config = dict(
    n_head=9,
    n_kv_head=9,
    head_dim=64,
    init='normal',
    optimizer='adam_hyperball',
    schedule='wsd',
    final_lr_fraction=0.0,
    doc_mask=False,
    dataset='wikipedia_en',
)
Each number is 128 + 32 x the weight over its row's rms, rounded and kept within 0 to 255. Layers, rows and columns count from 0. Numbers have three digits each. The size before them is the row's rms in percent of the matrix's.

# layer 8 attention value, 576x576, rms 0.0276, rows 457-490, columns 0-95
097:101149073135152092115131101109139131169061167159110091069109073127120116117136130130094105126185135127168061114184143161153082166137144139141103165145141111095133166162160131101164123180123187143101114146119095153121076095108130176121041138185134125135148179133124083130159119113097117067
095:085146073132097110104176126137226108149128138116104115054153136086114066115139163158131133166157150178166113115220135118103187185100096047151141126131138120149129114153135064085141116151094185080127142112141145047066102118185084093104107142129088163159100127098082089137123157112091149112
093:144147163081123126077111078122132133121122134224157046164054140105161127120146151196074155131103116139100164137053125147089147147126115125133158117094119187190126176144200135131158127109119136162115123173181050185137147093120126186137155154171138146140179120150141102180143125156173204136
088:140125108081112158154116156132061143129152139049190126150171174118103127136113087114134087144163146146135106135149181142139117119146166120143138141134117150043125094111121139181092077165147164094131125136163137099160171116122112101125096126108138146148078100147194161135175099157067096118
099:142087146102154136091100095100131143129130152192142141069070146115150110112165133140108097153169082112142145131096089155110048157122138116113116077105148162100133185205116135127107179098153152130093165147148196142181129106096179168127107145070167094173179126141171092112181128139125135132
099:124112128122117190130110131095094126135110152169127128137170171160142109145134104068064156148143203154166120140116165090111175113169122124087117119123137161119124091140116111130144057127086074105120136112098072158117192145123183183110094173135153102138135107097140131153167163130111131160
095:175133167098119163181122116150081133115155141112140126218128164154109138122162100077103108128112118125117094106035149119173106141152188134131149141082080162126125101105122160124083124107133110161094115116161163149133216133091127150139120111105146143177099084114152121133181122092135111187
094:105060122101097136142171138162093157126085155116150104065169091178131149157094123112116156122098118185128156169151137119201119102103119106087126099147140188066128081132133129122124093146136106087153072151122111098054091087134183114121132147157148153076178146133118146096114065149112111167
085:070093126096167149114124112118146157145113069112100096103172139101126133120143118148180125110126139147162121148148151155093143127103108132184132080100114095083129111170072136129148089207114137151153215118147097109068138114160067070089192141112055116161071129126076108103133139101098090116
099:123111128101156111073125101121168124136132135215147141127110131156148092117170145134150108139156167118115121121072106139118115164114099126130111064112152108147128153165135121100117156081144176142104121188105107132128149084104165134128145152108158088174129135149124074119158114132138162109
106:120155111133154169059148133074095095114111154183168126081149135113080076124131140146043112132215123149119085094094107103127103162135116096145107037151160191098133167124130104116123156120188166094161169113127103121153119158192150111114104160124119119135132136071123164179151134140093199158
103:100116144156067128113128086081187133114146144184171138122058115169088137132148148080078139124149146144117171105088111151131082085165140079090084083111138119096134171167120154144136229137129140206160113131173097157205118139166110109118107157122128149145205127108139151162188089167134160153
082:079139128083143128137125164103126119146154079067135146145132174100179088139109120131143110143182162144126127148116159123113133147124124078132137079149137111078129123199100141150109131138077167115130230132159137090110130131181126077100171126057134155160070094116134144139147106157095113118
097:107089101100150190151098101143157168155154077086100134098129188098127177150134136166174101142117165122143158107121130155137120109128147126189130136100128116117127158156099129141119153131100090169099126150169137093167151095146078136094147119098106060172096135138107123125205158129130108113
088:163149150141101084123116076127186108112109136171149147131083107123090113080139144136071189091091075073118124118174112121166099134127166169107104213078126122110129173083141144116138160124146162135112083176119141183127119124125129233138096129166101162134217124115151118143063141096187148146
098:122108133125143177127127161099134171135165095105120159098126161114153154159135081147155121151124169165197146137093125074125135088107127105113163149152120107156120058165139118140121097123050105132088141104151148028079113120128152108136188092095177115129099138143146073142134092068101093124
085:091095129097096164159112201096134146139170090060078157104131214126143176183115095133134136146131097132169123135094172147104141175117090108127170114110179118138124133138137122165105074109065100088110223108151127082123157143143131077119199081050126138159103091105160150112137107111085116124
106:109114103143131073124173107138190070134122166177159128158146049167112019068091142143159160121122189116133102108195119135113158139127134124100051099157143133110130158131138085140154134140175190086149109156094094137123096144143102119138082190181076145095150132096088139112097172143108129102
094:112129133103067154108134180119120121129130122115123119078185185078139093169142137112181109189139144184163118156137123117123135186118094092103146090129161061141124105144116098128067137097093117068078167154104167040091132164115173100125137197054165161144113099123145075100122130115130131153
093:128077173086140190139100133087069158151139145105147125102108194098127182195123084130146106148131129156113162150081137148099125078112142126109122103097140158151121154198156135209124104136056098132081158095216141119115209108158117125141174087062163036128130110173179115122176128165089123127
099:162161107147059189163109177138112152121143126087108148190147186146128182167148101138104125115106113104113172152109171135118125104131110123115194158110128089166122114112153124146116058104062085105100106120140112079111145156125112128148162051093111143109103132144147124115107128122108123122
106:101113150091132141145101167105103147144117160121088060176108152129102109150167125159065095142102100119169172179115167123089080154113113166094139118093137107211125108169182117166124044160097163097101186130142138185064145114130114168152110104124152124121164146144170068102113101147128166149
099:173053144078077191118130131199081130136078122086120096202154155191161152153131109126092097163108201141170175128075159143160073118143135142137132070084179118106124111166185115146106065140129092114097130140175116112160164119092163139122094123125162092123117134116133082096134092145064127131
080:110094110098172159136114141112103145140144128098160109156162166100116110124118102089125080160196087157136144134095156142104141141114095123152142086103089140107126106182113120133109121116111135122120141135132133098145162157152115049116167136092084157129067097139141113106132173136087108138
083:094110093097151147139131163103105099148131118075114141065188163089126095138129112127153126176175186183206092155172161113128180220131104058155143050137120123092119100182077111175133087151122147102132168140140082085073142116137117088096160208088102155152110077124118166152169148155115117138
086:137136147152175122082183092147199114110121133131156118135094075158143064068139141094139129153118124138184125133108075111134143172110092126105123119137118109197132097154110150131096185155148206153118042106104130124118101119122132126146110107147156153131200120096130103056149140123163137130
103:139144137102140203127137101172069174113134141117106146145140116162111226172150126126085175110104217150121216129092160090146086096123116151136167177160139084154124110135137090134126158161066048138096102142123159052146154116092137131147152049132120108116146149090124108113124104127106082192
092:110100169080098183134127138098044156148130122136145128099070170159128184183154116115106140157131138105135176118083151119082137118126134133087172145136135091137120130142137151191110094148081136144090172122146132092159184131106146125158162105132180072137115116172183126176156031122109141091
099:193166155119076128136111105131068127128120103102126080166132120115117173159127133134110114082073106114057102103149146132166120127144176144137143202094116172164126134080145154101132148166157115116177119113159168141140133113150071132128108058134120140106103131165117139131097136110160137135
098:142144147131113079160092195150114115135153075110137198211137156116144126118160150089167045142064133130107126177093129133185182134087083145131128063144121070160123080067109120126137090117164113126126136129077174137102158127107143091127180138103157109116046079144113096163087172096199136143
099:076155092120147076127140105179164117152135176149103123127182124203110078099144130142134152176139173110133108094176121128165135182138140106131116139134096100076129169055138101113081134122160129154124121148151116194118127157074144062132104146112064149143193122111107146140164139143158104173
091:171152102137114128097161116094089086132057149176137069155163080111120112111108120113086168082144142069097140095163152108153154206146143184097060120036139182162128154137151162095172120150085150133148103144083076172174130137135077163129081157166063116133130175152133157079097144157128179088
095:171141153138046184141119128175121119106151094136156177172118098154090195153121112111144155087097127137078132140064108069173087051137160174072104188103156135117128106121114142111149162072107057144126111091132171128145130107102151087157071098106193091068121143073156142148141087124149095137
092:130059136094085214130140153147078138114145087072153133132144149135158135173120124135124173136089160163101174171097155106125192069116110124070154070106161108133116117175143104187104097106054066097113123118090134045121175097138166075131145144097187151139117088150133151128111122144108126161
# layer 8 attention output (transposed), 576x576, rms 0.0343, rows 457-490, columns 0-95
091:070112157156117117150113163129122139108133121163143128156137176173098127103174112137173166119157179127080177127120132137128177112087201122094113108103213129120052119091104125121105132147163140106121092137138076130141098122117180093110141159173133126165186121084101147098096183223121108100
097:159080110109102104096119142153154166158153108164125080151081142109136130127116125103113097078154196152113135170137158145152074175161131125115077118083194099146153095103188136095142131129160198090129169151150104162211119131077177117091135066198095103161160120100111152135140146112133108116
085:148155153139164142183130096113120120104155179100140183134099100170130101131086095158158142152120143124162130095152116124096127094146169140134100128187123099084079112129117096127109089140095136105181063121087127185139103112108136127160054100103109115110189120079104117110091108129119163132
084:170186133145126153115158118131171136130118136126077165096140111080194164146100092103093141091112109150149141146125129071149097073170083108127156071084119084183138163189132122178167114098094160125070119092148099086097116126114069061112115091175149085100132168161175128127146083067124130106
095:084099156165149101135101121148096077167075179161146112152123109148097114113144115141121131124172131151067103080120116137136153121063172143124116138134169170153132128123099171126127128137129081165107145113131081156113166121167186124148148200140155198158101059056050178145102115173157175143
093:160164122138102111139172156133138162120116176104117099170108178099176135117091129150171112114056100092146151148105059129178136113117095135210143130095091056036061154159099075082088155113154138141127125118102144157071094098134146147138150119205130132107176107143091092124161137100107084112
087:102167137175147141083156144081148105085099144144117163095105108069152168106124112124083131167113098122181185134149095104117050045165099079148128127132104062156011173186144092182126089100082130114132082116070114117074116135154096086122120085179140114099111159163167115117169157099087137096
088:088181116163131122148146120107096208145170122071142073167182123079105124180151108132190139170108161091174115143098095114166134135176153148153106215122111101111056124146140089097093110116121187128147103099124105098134086162139101143103098078115174144177107127149148108156117158129146085141
081:118089094100081084088147037132191101143164130161097160111080152177168108101104079106166109157136158143159145177113155084062127084131106116019185107135165118109208146127159137101118118130159104093128066181125146109135084131124145102109138107153144147135101137151141178120108092138132115111
092:111093167145123076152129124126087084174097139128186104157081108119059134098138115132136141195150136123118159107094129170184147133108134169135088156139152149134123124083090168116149139133133095191141106093144164166138125115171165111138171153117125197133144067100084164091138145216142127160
100:150099157125123084112117167182101144168102153150176115148107201168125080142153136113121130121100118174099112117125113151187201198075132186120080133153129161104167111179103133112155136126155166151122174067140124191160122132095162152130130152172121098171133112064070202137164161134134100093
097:175146131137143116116088148178089074104099152097132147107141109142126059127122098161123109176216091156131120086101131162127161151089140184156126117143120133098255088125121223166144103135176147155130154086151132172137100130161147156139136157106106138159131070060099115089047149122103129087
081:178147088088112112111125121170164170187104155097129167084130116055192198135099104107121077131132124176183150136124164138175121128173047146139163100093113117132200125143115150155142122107136156158099101079153143139132068125106133082117134087156132106131099108174146150133139050054092133156
099:119110097151128085130143090152179092109145124172139178095077121152139107105120108072124101095136113199124140155091186092091169113121102083070172065076181157114179138163136165117164127150172109100114160122107119143111065105160172068094142151163163148135123117127127124062110055101147150143
086:118150104128148157108133145097053033074155143156108093146115103182093126152134124111132172147136105103099159138137133147118091126155208102125134143178111149136117130083148144175126095150095122094113132136099113118094211172113121096204120165127111124140125154061129086148100187166108150040
092:124128115107136141175129093120171187197106116059111088141165117065130180138112142111139073128120165101118116164127160186176160144142101160157127158101130074106218139144141099111152154121153095180137100160147103145117056087156116168106123095094111153117117094146097157066149096151192115208
081:158110131126119096090189099162174169124093118137072148080110087105140122158080154113148105090104110157139113171134132081173096098176058058116170073134101124127089115172162094118150118105080171149105110151178120067126098096088115082116151090148136077107074145203180122140188060066130073155
099:136119134086124123112108182119078133127141127193151085146124166194089110142188136153083167158197143144111091091126113153099144212111132130140098134156151147140158112063110198114137150116154164094166181103147165144149230171123168134145119160130101146180173101112132089192051148151061106079
092:101128144143125110143164086149151200151056143109110066177075085097099167119068125136091124104099190102112112073114120074157071155127057091146103116113072153143089124132125118106156128096106125185068171117190130125147162083081110146111111070102144154167114115170117189137206065139158099152
090:131119113135155117137096109149161122159098132096088144107142098089120117093076128131114098090117111180159101124121143095168208091134103101122159118092132121064195140176097189145144134134135109144098123107108103084111060088145121103113126097100129118119075098091126114064153006091163125166
088:118129156121138132161178114146159151130128074080088130108148112081109166155089144039159129094087125095123102214140136094149124086157123082136154148154120090111066118186159085150143092111127158127130074204157128045117091076080073145133142094098100095078106174208164116076197104110149109168
099:094082172126171154183138156094133129156083106128083126126148139151147179104148139132142169102131168101112084156171118107074138059117170081109147104148112098089033118110111096121113150093085154078101073176151129044094152135114112122152080114137070076085146123205161089115164075171107094132
089:045129144188158129143165121140120142123115132120124133103158122107104152134125185119146193146102186196124118116120044112144120110076072083112148111107134104132074156159089140146099126105068131176114094112130141062116109082143149083101080123114128112132160102200182145128175108124113109148
076:144168145138113113108184102172178149133102118133090150101096101111175171145115093087115128104081127165218133163104127098133064074151059091150098120082123120198188156150176184167117083130146164162094088086117129129138121097085130125109142051121129111134124147163122162130166067096141148104
088:153195111111092073099178128137233250150122122126112139181086160103165123125112099136107123123105139190154149109126134144166094147187078129123158097106129104126169125092106138099122186100146182153148124084145157176140098132096143095104131041153145107148142127162107150105150059074124080142
082:077161124107095153089084131039145089173137118093167060157142114139096158122142109198104160159155158078135135082133095150129120200153158171176106184130162121126150073093131146141105112103145077149135179156121173183110183167171157193182068143075117154138121108100090168130115155201099132097
100:084138139139135132180165106164158082175150118117175136113119142112098103124094137078198132159038144095129130174106135162148145103121152091115108126147100094085020119147161139119094126134104136141155085116177058115093081103136160160105114116128141170089106136232150167105140114128108081107
087:179119157109138139180136116120168147150096094126085136130141119112123121119049104121156105120143091061145121113149122122118148099115056119095160064110138140132118122165111109151162131105150123135098102152165092130135062047106129095148156096055133104121117102104155127098127065097116094114
095:142100130159140154125127151088087079074146135149102162105127114152138094100125118104125150102103118090160170195142162073069109059138129084110152115105118138166011151180143123152128103152093118088107148143077125112098076148095091087147166114157144081114129201132159140142131141075097158064
093:137139120128107155131170129104119127100110108111097108151138094060145167119128104111107121165077097125190140130130132104141064116153083121166164158144027147207096169118103138163080157142117126189119098110137187147110109143147151133081162083093105185120150128198142113102214130112149123159
091:077074125171138138101106123122137126114142152148166147130120138148105148121133144173132134184183140158097123106093140156108105112146161117120087095162139097152222132100102118079138143097112108102168106121111105106131200105125148162129100120176128130121149101169136103156087194154143146100
086:133122142112108069129138158143107109079174133167132088154080133196094089127153140128143190119121110090125117190116125141098141112141157151121123126164193144078109112103161096119118102102176128098146127185126129104166175166128099125144163146156098117150196145100127131156116174168035084069
094:145175127125089152159111121107091110111142158103113085078198118054151120153082193137105098086134063119143091123171124135132104093137100110181141101142073159075005123144126191167146112166146153146126176132140163088085115153152047135191139179126161148135099147138181092123147143098087120129
087:164202127146095149161159143167140219154121173061147098150139111061098175171092139115140093118076107148215095101142102132150136156161032135196106142095113133112048109146084116146069141090121153193092133114130120143147058101130119131097162085087123128104111075164169086086197068093103091137